{
  "positions": "learned",
  "parallel_block": false,
  "init": "uniform",
  "init_std_qkv": 0.0265,
  "init_std_o": 0.0,
  "init_std_down": 0.0,
  "learning_rate": 0.0031,
  "weight_decay": 0.17,
  "max_grad_norm": 1.0,
  "decay_fraction": 0.861,
  "decay_shape": "linear",
  "final_lr_fraction": 0.05,
  "doc_mask": true,
  "train_tokens": 178600000,
  "max_steps": 2726
}
Each number is 128 + 32 x the weight over its row's rms, rounded and kept within 0 to 255. Layers, rows and columns count from 0. Numbers have three digits each. The size before them is the row's rms in percent of the matrix's.

# layer 5 attention value, 256x256, rms 0.0771, rows 170-255, columns 0-63
101:092151136151070180097103112066138132192153077108109094128125110166068196126105175135135073091196157113094102078107154144101108105135159097141145128127110196166157114137140097132163086187170159
099:100105136129142102168091096223151196142134151179152114128165101086123130180148095153125151173138150119129107113163128089141130093081094088157178120148126196128099120179167145098129102067138120
097:136094102170090157091107095089116173147135169136136093098099136082132188125153141131145117129149109067191112090140148163138142087115186135059119059128098145116138109128043124124079138181175121
098:131114139073092146116160103086140082123160097088136117154115074155105154100126151129099150119160186075131197154110159083166190136096128187137127179115119174105124067164185114119131138161162157
103:142141060111179091087178133077161064127137131121154125146100090104152178140154136136135072125145166123147102095126096125105162129118122130095122084148186163105184089164076125133146120186139169
099:087127145145145070117139100141147224128087109180109101173181107083136178116111102129199147162146096114084139126146039159077087106100081158173133092121146201170090154176100159101151116140160164
105:147127100146150159104118061131110070124133138165094229118116140153143105138099179176149114183164124128223133133132136117069125146149125121121157187079094143125132121158149129141169100140124051
093:184152159088120137131106121084183140127101077171106075163109132147109128124187072163113141145152144107117159083159141111128087118155134129112139140168173110109137122097078141179057172087143190
107:148110181106108131137141117087183139154118115110169121134193120119083134096123087099153142131158184216139185147150084117135130111126111144142095105143118153133107101105158160099140059095161139
102:094116099095175137138165157151124153207099135109051142104155144091149103133137122099135130118147114156129126074107098121130072129180124214134126120073163108193118156068137132146091118109115158
099:132173161149079151160115133138117148059129091135143069143145141098099166136179132151098108085130135141077162078152144125152151175137104179157172106115131125113094132089097126145091143090137185
106:119125121094149100113147110135111140088056151139112146111153089118181099190093195189119163150118138133132095168107077124114125180154095122146096151144103156155124176115118165183070175132054171
099:127096134085124072140143160230132137091141122142120184157125142104134074131111117105115192108087044144096108188114146047139131125082108169088122151168141053110139084120158152159093175062084083
099:138129122139139152105134128120169113141142110099143150030103166094150113125184093146127165140184121103140159102143173148107166136106130142128136099101160053098103112146123185086151131136179109
084:160057148077064142116127061133123133109154155229158151177181087130143128157117071098120140177102094152126180122122112109109116133125155147159147156147089111128136151115143120129153085072126228
098:099135102135118082130090145105186093126171114137129201149133128145160198121138086128180132142063093116125102172131071136149100120141065191147065125145135115163206088096097126167120192095153116
107:136109105136117047169099105094139120073113160188130160117113152110181125148162143098154108118099134160085110212090109157090118145148070044120121129096113134175136154179166105112167137207097157
101:117151085100117177136108177174160152140172127088121103089169155150065120119139077116118162143116148107110149110215145137218142129067123150167108066127097120154163125092140167142073167069112103
097:151127107124070159098126111127184126122147129167151083103062168096031073112151122136083128176174135113172134125120168091116110140141117130152180232151127146118143049077116059134134120045101160
102:083124123124149149108107091126126183199119126184127182122126181069081099142136091180134146144114079108122199117162163110078109127121130104103096103122107139168099143123105111118145175062168152
091:097154150128109133115137074124118110131102189090134070098103177113060146085159139079163140100133142072113094119126173058151174114107136136087130114107152141150123138105118162101145145141158152
108:194160144107094119111137118061137049130119125103129163131132144125107121104066147163160101132127116072085151160124160187089137167139128170093118115048128116107156112143115125172129154163132138
096:158064127095128105119179128163169172160149112155128113114091084154139087146147146202076140139094148116112092155147120091111118104192152139127161194171166129118122153159106176143145093068160178
094:157155109143093146089139116112109089145182162135160230126179119131053114121152131176116096103115152081125162133114105221148149141132145111118130086121140168107127127058154116219131135102125080
098:183149107149113115071131175121125073135119146116106132074069128077114139099132142143106153178158149112200104136115140118081177082156169141060167199128140149103130139106133107071099160137149115
092:142131142053155116051143116144115105128079177166147156130091158077083094179116125129163099166095110155141126141138180162157150163128135129144176159173153076121129198083109124151139176122095141
099:109094109193135201100071138080077153188192121161125113154131141209142108123124128177164078152077089076136104179112078125160110125180162105128057144172140133146118138102074098157100096155153155
093:151219153144122086147053141141095084158148166111165134142138084078105193108168110120250093117141118134113206150106149166124162107111122134152069092099117159147132149197133107107145120159093111
096:090119082126119103139089117129148087084140158167121188134110120146112079136145138163115123150114112077144110114113148098126164154136082102077156113109042114122153072156117123149134116120110079
098:124162144151134169130140132190044109138111128078104060111133138104127163085152134158146152132139131061119185098143198103176127077082156122155155125099118153128163127125152163130096186120166114
097:101111046133156118141040117106142127118149132145128152107131139116190123080137130131146104157159154157130090179123070124157156103147081133118096073144152179151154077136128133170142157113154115
092:108147131106163157154164120168166135107126076091127091162128111121120132150120160124143118167145090092155158127184111119079150109132082136211135101147173144147122140107117119131123118124148161
095:137114116143105120143108085103155115106124117152113185109094127070164110146184136153143099133130117128127167117095142132106051150110113146141145146092136130124176156159134167203167176199122125
092:064125147111085026133119170148130122126122091183106138149100111123181100110148099150155181128103016106118140139106131080136106120099107092145168133082079038124120155153144140126177163111152125
104:075127098153132127160197126108178143135104074111146123142159159198147108126115104101146133117105100072082113131130108184151092134224128185167120150102155072130094119113152085158174128141147087
091:068109148138105096094141089117093137124135170104097120166105063159094158121134106126153128150126107136149177138044140059090167143185112101118183144102106135119147078103149059082151188128173103
100:018089122128127124111106087160123184134105098128148160134133162144123067190200167149122143121129137111139096132204124113145086160127112098146134117180143132142129117126120144137164061118156155
105:095073164101131161109118103134045192181125100180120114153106141130154133166132149125110123109131141109127111157209151126141115109109183153143146114129123099104115125143138128119135106120213135
097:168146130107188205169146151073091114177194142063102114111081161101114066077113142048098156084113131092161200095140142122173083125149185162115122119189108090080172137098109141125088132119121116
100:200143123094112103132099110139143080101164154196140146159131103097125120157071150152103120126106139181193131144090168155104163168094106106132146134102107192071145148152156159123110099121085144
088:137124090130126116132113117103114079119168117109088184112099145147129123164111154132161122092140147119140076122122099185172177135073122123111074122129192139130158162140106177154147162180138132
094:121159114104130140099123119093138150113128181094110112156107122158121147167173099117099119044087155117121083038152111104199117170118157166163154126156112164158196179105065153114149139184105144
095:173128110121181099134121131142155084107146141106146171085138142105136085091120136124131123134149146120126093132107148104163161118123143152104140133132177093088190118125104118120095128132095109
093:193148107128105138152151121131151205152129085107150127100082110149108086108126143183094113099182108123163091148131188184163188109105139126107054098088169100121160102086141061129116131115169077
100:115147083148137188095141136086133140150174137055097092073138121040129180089148136122058083132140141147127124091151190133111144134084118169122129144161091184145111093119069119143156109129143138
091:151138157132185120132102192135100151141089116104132151075116121134122141139140105077145146109147093142106076102119094144143127130173160120171107148143175149153151165124155187059068152092140128
098:126086159163193071143167169108074155118126182124145088115167116110111190111126163108131102083137112126133102129239089174155129108081115129153151056130055130123162109167105111093122092116150167
095:068150104162095108147110101119148121133085181093112178142167160097112091153166121083143122152133157143144122104051097168129135168114100158099134101080080147177076134056142146094102095135121072
095:160137151087115147146124121166156114170126127108102119212111105111094133124112080030096139083061148181188151088166157164119082173131149173112072184158155107126142166080160131096124039090122135
092:117154170052200155096130143095107124138154133107170132125122138085172114120158156148192135075123170089088107101102107098155134129149197104123136123095125177158122168167126099082053131139226158
099:161107157088154087158134147184091102188147160124122133079137066105127178063069159073169091134159168127099161173149124096110116155113141155128110102107106075107143135114107115199111112139096099
104:183142167110100110143123147177113115143161120112167173125110081139097112098116101084071135103108156167092141130134149150146182206125102125173132172131152120083164074137225130122180102142097151
096:143133102073113142144179146105147088121129131097159103136151110178118102159161114093160136113156116087142061167152063175161095126143165103129102129092132088146144140108156128137139115183136129
102:082068093179100099134154126197170169108082097133103091158130121168099085184114150118107133156178102135138080088117078148106157158116074140229156150141136143146061157123120123107081121125127160
091:073098081188169131076054161096142127195158161138138137113077134169134107121187175191119169143149108110113056205178130193164118112186108138110113151174222122163160060120100141136094164177115155
094:052141124159150130164182213146188104148120137094139146159110117195111156167159161079104137095118129189098116146114103138146092099150117143152077092204144124152145142065140134134187117167130128
096:151145099126160169124133097144100162111182116120180146079138144160166190145153114129065137155131171094128184150079128134103124084137123141148104157164133137161123102110080098136171164110170117
102:155152089131110142089128148089068147147121108142092095157129139103141146166072134170135112104154132102106166058119142131183103178142199167080180122080096089154156175076102158174131128147144103
112:123130198117076121153123096084116130117146132100138095124136105142120184099097146149083152106187174158150150155070183112139142149172109119118118125165101169067119122159182098023151072175115131
092:124140149160105109187122162077131085114128113132116163164083140171125089164140063051142114123103123073156180138138155130114136132077131109070127106099146128071141128118152125132115123098110078
100:119092098163146129104096133093112090053136150121140143121137135186170150176165139161130124136081089114077110093067118208119069093134075132135076159119150128191161128094105097182136198199108136
102:135121115051153108118131129150124100075177141132149178114142108079051155130070138067095142115138159187151092183094094131129194175054129088123139161080117087102143140079140146195136127142110120
098:157182107094184123115166179060160089099151197096122121125115146109105087107110107114178086082157084091149111119095148109154165135161140150066181098124141131121151096143123161137090115188108124
100:167134138167118122074106096069124093168123157178126088162102189140113093101060117143171148107085092104113106149154187137134098146139193092045149157096153132117170197154095133150106157100095122
097:142145180080130134144157156133134130156134133173133071100113065093161155119041167129077127105140162121134114166085139063108150079126158151133174206108061126106132092133152089187162125137122162
101:149158123067148170142107150143089159143133110144141126143115093125149163124125194117162123077146161161148159131207035135146071100201138127158144126143134115192145175097153143168154102079159092
109:119127137127125077178099101156106137082105131146129101154157161089144177135152093054188136121094079165097151143116112160146088148116103143135121092111127062165142158100161116136146146074118146
093:087112140099162128118123125115102177141138157110118094116147147141171179134175130046116135141086143151095124194114060146160135132101095125147098137117110082106110086179097092088069134124150125
086:114147118095135078066069200105163114162094156098092146125125134094100204109159107095135120110177103130114115061120203180097132107125097166087157091132121158133136111168064190113161123129121160
092:131160074101109118088095197099117105072136128112160129140088158109120129136165178114162125109174083130116084082129142098116163099165159159129163140134147142134174160095112111114146210145147133
093:168174093135126148068153167161124125089114127108103156126111120117114194110128140152154078189115116133079068112095160085129136102097181128162183131072131175124133111155190165083106205133109084
101:122087076160119160097125114175137213109146119154106125074182110161159111148156123170091160166154125087128118129163148149144085061070090089104082112128113101156147104137073090139147136161096068
092:152092094150133128140144134146205190079179107135136173054104124128159163129154097177096081109111082180126117114146111093152150094118126098149112127146143149103154157137137158155168127162143201
086:181103133171140120102138127140126211125165151155166140084093132112115085163056141108099136126116125149118103127082123143177092124138096150081129100095105124183150133150144087161071117083075160
099:124148090134175151139195139081136041143133089103133156139152167138161082114116132190148118128138181125159063142148086144190137192080170104098143061133085173112118146144145141163144138157191116
099:127090066171097137110099174176199117083140126124132187146112115127059078123195073137160114092119083124102088125119097140128114115093103146133129142117142179167131100181089130191117113131070149
094:112118092155086134157098114073132117162155127151091121126132104111121199120108152129135109076132143182101164193123108088087127109120157115099077097154115084126151114121093164157126054118129102
100:135111172126092109080118097091095114105142122098161120110050095088119205088094156110115138126143182140133147102114136171149132144109158176146115107162103147126178129153095094085116067199109106
103:139147101122152139081147124153096096113149146155083148118140120168129140113136086169108130128115146168095107125105136049127094146088106100113129187123113157138120134100162118131138181113107107
108:105059083165130150121168098123162140110082108176106185104133200186131098148083158172111119164106111126156107135146125118061109155133189082107135135092118124116070150173079158131136130122105105
107:082088112170173090122108150129139154122120175119097163151153102128160160179153185124121097168151097115072111152164128173129126101114105171156148066207100099139132083137084221146126078120104133
094:184159153106135191129124157088124107136176113115104065123085093116113167062093129133121147124180161129162081161088132101143102098117131132101094166135147175127165037141167076120130132092168113
097:079111112020155128107127141095093072135142192156149151121121136163160114127109153152135085082162103127208137125147143069087098112178130139104153086148094117107126147158056134134123064161172128
094:054167121134050148073150143175127119119065116121121111145108077149159107147118108097149111161087152111096108126109111124128141100153104117131166147139116178095134119108096170114140124139152126
102:065183124110157207137118112149118141140141111089101147120115139126054137109102144095164127173123145096090123140115169149062141154180161086199106198065156187082086088119117101068145138166182113
102:172102121108125141167108134126094139133151087094139086100074106120077114128154170147081154087101176174171049084096133065129127156157122106074096163115141128103121140089129087138081108118109085
# layer 5 attention output (transposed), 256x256, rms 0.0606, rows 170-255, columns 0-63
098:156127164118142087116130084146114126063091106172160139135075094069170156139133113135089160183095160177126134154177110120128170165138093153112087107135115128159087126114128052145160113177097132
099:116113095098107074099160151107185118162160109116122132107092104118107051143099134135140123160188133120123138095140061120189135099176051141084134062105117111155162059139182171123126168096111193
099:088159141148082106092123149123062086109147117161087126174165150154101119132138154094095142131151127186125170129151106118188096129133122119128117138077142118165149067096100159107163112140148126
100:118148128126144121161126173045124070194149105098117114122141125157140143111119144048113138122163151127092119108101113155109142122060165120102134119111086179104101099079084103154162121156103103
106:108149141118118142159098143079103174098135137132181075113091154122133113105092076122136081128153095097126165137121108153118082122092084151150073086131140101129110174093144125134125106110179138
109:137109133145095138175171124124168119081127073153134184184081175129117122093140138169117115133119144134079157138117157058170142099200115183133110161151129157086169099137157112043109203115122160
104:133122127116040100112128162111120104128168127070148068106120115164125154147115090101126201072152097141142118070138139105157102137161188124121058154128162156112118102176146160142117176166061150
089:096110151161139134195139127108102091103127149094172106072136082122170165089136138130158154155072164094149121190139152094015152134124180121141111086197064162145126183149192154116099118077154098
111:155204104181117111097111202171073181109132166131135195113074095213151129145123065137069192163120127106078094142129128140034162122124132181151217155151140124198146164121124102153175146123116090
101:171161104120164145143108106100102169061174145160139097186071122129183118186200164197150067158081106068159073091179167096146107104121132147150110174121157171132168141161145148077119172134122169
096:100137084091158128136117109144146113097065111156143073089044181115095110111100196130152112139082138093149144121115121128068114115156172158154113099160120122139133138175094089115154150112172119
104:135127145174130140147071095089182149138149183123121113114173165105136118114176109092171104170099169180121122104110159122121178116151157073198102157117176134094146080088126126066112091133101110
089:122077079113170103104110120162118091120193170144107143091164145100110131164140113175133163169141152155180166085102194178171148120162112107169146144141125106147094178146110095152121169090164183
094:130153151102140178072165170183168109180122142176080153118130135112123135146134082096105131089142097142108097119126145081089087187100152149106189158188118156134099169087159120099123130122150161
088:134161099139115117136132086166097117112140108048141128067151173166150097136107173104103133125131168187113100173194116138099144114135198137143191130143142178129133141115128182151092141105093135
104:121059109097145123076100165115076119132167128134127096136145082064115087138084135123112193065132104113185102122131168134133110176109114099140147152118079120131144174108133118134143156146137133
110:122109109143118123097172107133170116107111045132193161142144143176075152174135137165196163144096107102088145100134121158097076145121101122101125139139156071077172131118075072153093087141064191
099:129141119149154154145130135129103107102127156149109129115141169084126134042095115144167108180135164134123164142112171126106160152101082153101151137180091135132123138087095105117148101091086128
095:120166156052163123102101148139146102141161123084157125171121221132194112084136137114131110159111104154187081159135139151074114159081139103181147082144137172134151189097133158125140114133141139
104:131120134101157104126085150146089147121157141149099092087124039114150163130097149210126111167122165145137137128135117128135132114155171123122167117127148149097148101148149160121117147104166124
092:145142122097134154135144176121156124115162055141131136112113159177158156095157134131126110095157064134133176120162133089100073082134170116167091155142133084119102164114138094132173055149113081
117:107080126094113215092129115056130094095150100134086118195146075131148102128162131122075147188148182056102115139164149171180145105137096095161128140066097098145121142125099165099112105121095132
095:130086120120147154147118110124178136178126109189178128130139158012114091139180138094122166111158115138153123127098140104101100102081165062109106087044150185150143092091115088222117185115152171
096:115114192142139170121099075127116214156104126142156174125116120108139149128111160139192104133163090176200134144157098155137098071096121139165067149175085090192147136124108161106192114135091071
097:096086151103108141118154124123117155168179129125154109158157200093102151154146127089128072106136167156125107082155073092149131116163109132126111150171144098136143139143164111138112123100146058
097:132063102130090118142115154118148105080124169056131117136119112136126121141174049114154148096173114153154163093060151087094166164115178098147088080119094160169161091145157149087119093124118123
103:119159100108136090181093122089125106079158125101123181154154126105117129167093121081078140149119119128150094133147198127165087138129116086129109168115128103124073161102139201101093157151115105
095:170089195119135111117120141193193181057109113111146141101125068137133176133107103108143079162149114127152109075107169104189118141125113093100118092160141086124149149190126159111091095153130083
094:114082124118095108115113174101140158110114160158158085076107095138155103105092132158095133138104103186094118130128114194125096136148144164117106078113142133112091150201150151058100171125094103
098:113089131134107065135167154113121165155134136166112128105088145073152157130096118111199148130168171171115121061123049091164119165182123117092073115139112153144093117134107137083140130100150124
105:121156135181123131150136154135157094099106184123139167143139146098122132140060130125174145098142166108137152145106132114098168159103141112113082168101128139172164107132164092061194138148090139
094:132143135107068123115110172057140098111129136127110125117144156089130107147133133129116104141129107148088152112087129118127154102117169177106134085122107188125171117145182093154080125102128148
092:155162096124122151088124101155131096114170125125102074141137129204112144127184139066180100153204121174146057146132136131102134110132089130151095168098116092121092097154154197095060121149135133
093:094092113076166098060115140166065107129125164159152127159167123119106093149085148092093121095165131111128161127137113194239117107081150151131141144149103126061119085192110149135154168075095115
096:098125161131150165152143136117068118115082152155150162131104129090181116166171145138119131110142123149090149141140190073105187151105118144044096166148151167180162144123077124085088154131127170
089:151135060149103166135122182149062156111112127118136093126046187061160133188192207103102169082129217140109135150131136220178143082108134125134107098189133155125074124075114088183088050131125134
098:073152135121203153119146127148131105114169090083152174156116126129107097125128126123147086221115129151076148059106106128116096099150105140157129116016191146150062110166152136125124064124103151
101:086125099151095111080152091079103095097098099154120154176116112128054128177133101108088170143138175092146098120104134116152074140145090188156183151137155155215101172172151144129129164118104163
099:127180129167101175143114121147153124172173140136138142163149118143159169149161168137112098120175137144123113172056077124095124179054094175081102154101130152127109115084171160152096101087187152
097:121052125152109136132117092191139138129128196039133114130080166147109152111128134110170166134146121125104149136119102185146127174111153150090141060150119077106122084112100158118133081109158114
086:152130103132127164111155139143168151133105074157100158139166125132108165083124129171139113145149156171151150190144136099099065116142096126091087125086073120143123107133141144103145120188056094
095:106145095144173104143159062154137145143090075085151150144149118058139087057169141088107133152135121096126146092083153149092138157127119146140052123138162130135127185113159114145106131155162128
094:141132130069125151145175120127117111155191117118098064142068169168118072167135182110116139142145081100087138075117125114113138148130095117085080103096060102149146151168126167153170154139109165
096:148096156106205158115100175107084116098165160136109096111139094088138120146098129051092146169115159109130120137099132093125161168139159166144158107146123086142158105127122133112100109169097151
111:147193155093161092140108127108106097144166114143200079120090075172139112113061156138148110090137132101143153119135095080143162113099105114117130127082195150101085139135134122095141097151118068
092:141101154135070129133197225116132156104152103119082126121157168102136103139156159106084112157094170088152138147118153102111179115148081105105180135097087123114165181160092082125118077149143145
098:189162124156071159109187110134149156038128137172120143149091147134140149112119104109099143138131153073055151080027086127164142097125122174128123132136186154160144131056105163106141145129151150
095:141158075108092154101148089135143133121130104137161133175112052136148113094162155111127147142144091190087123103195126163169201119157169157142166125191124082157144115169086072162186125157150088
097:130161135121146115148125094121141120138093123088151116134122172131134128147139116174080082178209120134096073100110075115133125099086180115107143148124103160147214090190191118163084177132176125
095:128094081119137122135109122163119108150168147164123091129133153147130133144139145097105114129134121110087192135148094073173088130119087146106197138086133097178100131108166139126137132117156147
094:163140128195063127124093109075144065087141149138165129135123148134124152177106105176153103079104127067080085085096165145140121164090129131106148148135156155099162122108185120067176062101100199
107:123129159092116112161150155116121155162115130128101157107146086112091108101114091087115090177170136113115120105101101138063070138078188116126136105141138119127165159100096116120130090152144155
098:169169126127125181130143099121122131171122097111130129108185066102072101140110073121128082161111111070169137077122093139095132109112169167133114152125161094083158167096134147145133125084105126
106:124143092121148203133097182086139136092066129137072172117092130092127157128109116144101178183125100124125055101124108043152127134176153195148138124174102117142137127114188128138096153093121108
092:152074129110125094132142129172153104099075113124095072159142106092066141143091094140146104112126127163170172115133191152087125138146132089147111103078097141128114176125114105117155134158131088
091:135124165135163152101109093164125145129130133125106108083135137084123087097101114145102137136167160123111162138117146120082140151056066174143124113147039104115133143128032128109078095148151129
108:107101087137124082107142104158131148171171106104101099085102099157111072143077146125163090116147162106183130131158157187137161160133138126136154120146132106104171145086139126125122140136096124
104:138109125110163103169171027129155154116118177127131115111124151117150019178128156083156104140118119137152129115146073170063083113134125150140120148124092233131100061135146131112123120089114151
115:138149168166143134120160195149174124147059062079200129083078127149142180110128061027142182181121178155106115096131090140149148062114103132178092110123117110115054120135117098167136083122112100
092:100102145124089168120140151132105138123109151076135143111121180134129121196136121076103138130117056163133097166113115198124132181108116090151122139112091182086100134126123127152136078171160164
095:116101118187210137103185039126097129126084137130140114130136124128123113111135174129180137139128122126175146135157152108150110186101116137130199131154090129188118158136150113091130137144082150
106:137142112143065108142068140107122104143089160125056095121126191114119087151139049157100131106111159168118141074166105237135126075125150152154084085130071130121123111126154104084184118093138104
105:135094137130071098148134111121134156127090114141125138150121190131156115177149166092114141198101072146114092186084115131153121182098038048112094166109170152171124124118134218192112104103109122
104:135065095120110146173173172155153162118153133039132163161169078176191176123164110094122149131124147111124145176114206160104137092138073076176089124117150144121119068155159118117103109178178133
098:131133139117107104088103074102033124121127133117166133139168148132127125173165134092124137109102141117113064131101156094228108127142164112144211105179205131173131132108148073122113210146089169
099:090133176163133092117187064144158082092105119139101119135112128125136134147149092083124113125123153079121091089061141078163175147154152093116126141161125084187123141079083108099154119105082116
109:127133122128112103146206122122169129074159135105138105190139115156146124060112152185113101125158148100133210107143179160170151074145123164164183155143089167180175130158110127115093075066123170
089:154167037182088102163112148106069113091147163124214198167090098099080104142136155174111070082127164166115145126073155096164143101120138162111156138133155080033177081084163075157146123096125157
086:138122150117116191168164115161132075083092080138123058176113130111166058074092064139100160182170079121148167111169147111177114144120087143128126122090097123099075149117163094165232113154124130
089:112136122136161160169175069120124121124143122103142096140165166097131102117148100099149166083091103202174095154073105113124104182180112078104177155177097114176134094137121142094141075121178159
095:130129145105138071122177096119123096125128135200050109174143101116134119067078091141108133104174117180169124131143100192150132132123110117128055144174149065108119093192073073172134157156142147
095:127125144132165097097187124134104147152122183133150094131173120105137080137106095171176082188137104111085146114147121141145159109133109109106149120157147113087101088114192104133133177174121121
093:131180176109084126190088044160168099147116094137093124125161145118091143120149107121170190150185170099112123137118075102113119116119110138099123125137128149135066103176141109076081146116107128
091:175105125146201136128137131092165142120084199115161119117182083115127126133149140105182168118132118153088140120104139104109100151092107126124121093085202170149201034096137127131196145098137115
101:114148167094062134132124096113098150153106195161149156092142099186102124138137154139121121155126152064124204165187114130086113143144135097082076141118125114147118170127127156173151114139157131
098:123204143126121128145120119133073133098181159123127195118135145107146095155130125137159129170172061170126136103142165117113144125131127126141081149110116099107112138135139130101149167176106120
100:150149138163104043172123148149104125119149133158182107104080146126094138100107101160112198136097120120166127073108133184169098140139124134145134141122112159078164148159132122099113152130118095
104:119075169155106118137142166165144154137088101170186143144158157106083172109132100119136144135105181151123087059094083165164174100062097109124179148130056133132100159109106135078150120146153137
100:135113102182155188167070134134165155099170093141138128113129124104082117116095125108162154123096082093209092098179085123116152121107166124140107093143136158086113169097171120139134141121157124
114:107173109096061147153076149122136132119171123138051169126132102139161150083171119111116140089108121118164175128162122171120109160135111147100113136124163143093083138153134081140102094121101115
101:126114160125075163165159166107132164100106108191099155134113084123112083047120092169139143139152149126133131103114132122134122110156134112060164125108151183166123154139175063134144136145112121
102:128120142166165098132145136123125125146124175118160098096079167116138171141086129099132152086134117136142167137166147091143144136085167113129166154160143121112119133186095139130143115160146145
111:104165072114068108121119087187132075160070122091145096137108123127121167115131177110125146206098117123133088064110143170160125067118135062135112111042139180112133106155111114105168107125143100
096:103151163118138138150156111087163121082092054152127171180120179125066081087114114164108150107144114150127124140089111160156110154124143112156128091101060106114086134142124118141123171123133165
101:112093141135166126113105162079154104113172108125172133165094133137113180150106167070066170140076150181121118121128104063178142141158068125131143159198089116142154116117110143095090136181135116
103:172103131134118116154091114142180127120146123172141136143139155136112171099143088113077123115068118111176084218147125160174120133133174092147111110162133108142147102135169094126089110115145095
# layer 5 MLP up, 1024x256, rms 0.0927, rows 0-20, columns 0-63
097:082115111145089139122155162076117127040175126108087138173118087152117109138141157123115216125164150153110118115131143132078173119154138144118165135122115111140112071178168150130064110150078142
101:127111101137119087166136170130100130050122196129205147111103079137034138169103140157153162124131092098118180108136095122124106154112079155182133102146143181097106114121120136110079122145153064
103:093102119110131133100157113093122111140119168145150136164118121090153170098093152081149128094158117140111123155121083099136111098123058160124129092183163126105148124104063132137105161073068111
106:118174053149165158161121112121174113115140117066146156131160135123151109154076164125116198132146133144089162163115172103118033151116082135120148110147198157104049102201137105086117133087114143
097:081115111144123203141108062117110152076111131163134107103195154129107138125176179054080092147142146137165095164129141160108121168084113133097127119166099158136141109104150126066193179108168104
106:129091152115135154130037099131066136126138122110086113150151145120122145163180081116138089102155166075135120135119197134122126055108139150126158135103071133130114090225111107103140094142163158
101:105094094108167188084134161145135165127104166139169124185149115045132136139141140097126061135126112110124101111143115164136102158085154166175170128080151074124185115105142118119156182163077176
094:098187110179152136095114121145132162116094157093116089155154151065189096090088122159167128137103153087128107170123139172125114110117085115131128149182055167116189151102116063156125107102136168
101:122180168138158147172076112117094102201128161087126087140124062120105160180139126100125182178073149118149113111144141114114162112121105126141146168075130105166201074176126170097170135077145146
095:166102120101105148175143142123126117157070132111102058168065112083157119175124163167107139166150159137136099159151107094153152104175119142113169130096117137091114075108181180105048168100170116
103:105117160140059162129090128108117086145138093099142092162085148123089116117123084115101151152122128155152180127154140110169135072134157255149115142142151171174114116147155058154093133196134180
096:136166118139107134158221137071073198096093134106122111176129133169121106105147066134121172187111048112171102144076163047141109132148134188075099115119110061116169131109181164096160123134124138
105:116102129128111165138083156093171108150093135114103143094141124141105098170122100098119102125082145127117112105150185109124137167129135132146142101158125124119131157136057143116065093135158168
098:148140099161141112148132169124110124098119072090108100095129112106143098143154129127144146150168136123161160123177110092146089200089163102124184118186128101141111156128135189110083188155070107
104:106081107158165131083153091205142159119144122133152104126131201142182061113120132170091095158148168161116178099129076117124116187089125109148107113163168144109108151120098112162127109170155125
104:154145136140086162202139131122102123097105128055135111111101204168115121183092096118104141153119072110115142109089076123139147122097120108129189095121108107097124176134151102143111102142146100
099:152120141073115122138174058038125181174120131072101142129112116116175118140079120122110135111147122173134142150133156179117090109154142108117100186122130065135142088114140075102187085060141225
104:160144148075157122124099089130126112130141152160111219080098144161094096191068076191128106109078122116086113150124104098147117165163102106147133172142184157059144165113142113146161095085062138
098:119083129227090178093129088163098180135159137091070075134103173154150118113148165145126159138114151156155120124183115103136071126138150087151157162144139097132179085082152159075110177104152087
100:121102048110117169149110148173154070105139113124149092139105144112105159154106132130117152101174126135158177121140119149143162157113142117196137098143085135138166194149044121123140130159103112
098:119174117144091169150151125082174140197050108128096156139132133102124140128155094192185096131142123144087113065124173128136173090147103093163093112149186097154150149143101131105090062120106143
# layer 5 MLP down (transposed), 1024x256, rms 0.0766, rows 0-20, columns 0-63
089:111109103129144113135117133137134173162116121210102104127120122118150145076150135150099132139096105160135100162168181132126082127068098124202100063059078209147166146103147093085133112151182100
101:135088135147163100099163108084204131104137050120136114198156123093106151141101103109098136168115102151159119111131150056129165155179113146114106080168142189184156179116118118124130178147096149
097:124177051130129075131080116143144152097170119116090073166089123118122167143111120177146117149100114085151117144146100079137160094138130208104158104099112088114064099120115118087168115126147158
098:159083086151151109114117127127065136063123118107100157132102116131112111125158119063119122150085126111120144131116117165124143124074147135116087114111182107164190163107104100108098155102110090
098:140106078094144125140133166098117156105107130185155123092160089136142100150105149081085137201104132103204122175102081105156084175141153119071074136106136140153122104080101108143080181167185108
108:172182139110120059186186152164101137102147078110117123100096089097048100119101053108161056161155124122131120134186110098102193175134152139140123164131140060180125144093091113088113117157093102
104:109115088127129126143098136137125138110139095186145134056144123144104085117122162103081141149086105115186138155133135114109116147114177111150100150135105127021109139127147178132147167121080111
094:142149045102147066182079162141089142157162145114165117128137150128144192124169095163178123180137121082082127119165131117170132110131173104124085113134145139129114126122121126140133202197154100
093:081146099057108140073093107143111119113073111141123112088098139130156151138110109142133097152177089194126124161162136087083101116191134100086173136156103139138110091106146139088156122141137099
091:177160046095113084137179096116113126102165148081152153083146126165133135147152122120105106118096136198157159150045124162128159164168103147148127114199161055154114161121070117147161119145057169
106:159114107146151188067128081077163123100135129085144146075150101176134141116126082148107125111165139057167050125144165125132111069148059114159117164123124158128146189160151140105136062170138147
093:088118080111178124152092119134133098082153141099153152122117162164095143150155162180160169162053109179167120142084100130079148118148120142170115073187186125092114124077133139114067166166125137
107:154170145137106112129177084166131115113100197159121081098199102188183103097111106145082165157079081143165119118151093092091168080127108084100140104088143156131103111133146128078140096184150185
100:109156142114106101124148158149135116078110147113191121109143127151143086111100109116122103118112160090155121098145131069123155100103131061059191136139089093083132158134113073097161155160134138
098:155123138094147122153158152104152160118116155143103158158153136130140146097101139138188063121144108154115096160138125022138158204129081107098124177115116142148132158145133154097150125146095109
108:192130131106150165180099123153159100211125129106170140124095114124143088127124108067056156106122145093217106116124136159086086151175157130096180170110113083123148122091133176082110138203073114
099:197143083121098135164116173131082092130148149129151145160147111135101124137176152153154124078138166148156121115159164146160116160143126101123094119098092234183102159151081096117099081114120090
103:147167150081141099115157094154103113135140079115111125171206118175139199150173084097081190143118154117169147139087082149116134078057085113075148119149103130158093113162070084139128137135143079
104:121177133110072130156113086092095089103124148112174152156126115100134122121133182136119179153169097116097195111153073137086160135174184124124158119132194069113132112118189169137168128073149103
098:144093176111040141144120103058099177122179133125110151121078125083127133128110118120168129150119099162098196162055134104133145183178087136110101066151149150157144143117162110145120121110180122
098:085124161166168097103192159148110139100159149161130172146092126091139150060150134116126113114131143094154127140131069115099121124170105141174097100117131160117148086108177075111104112188147135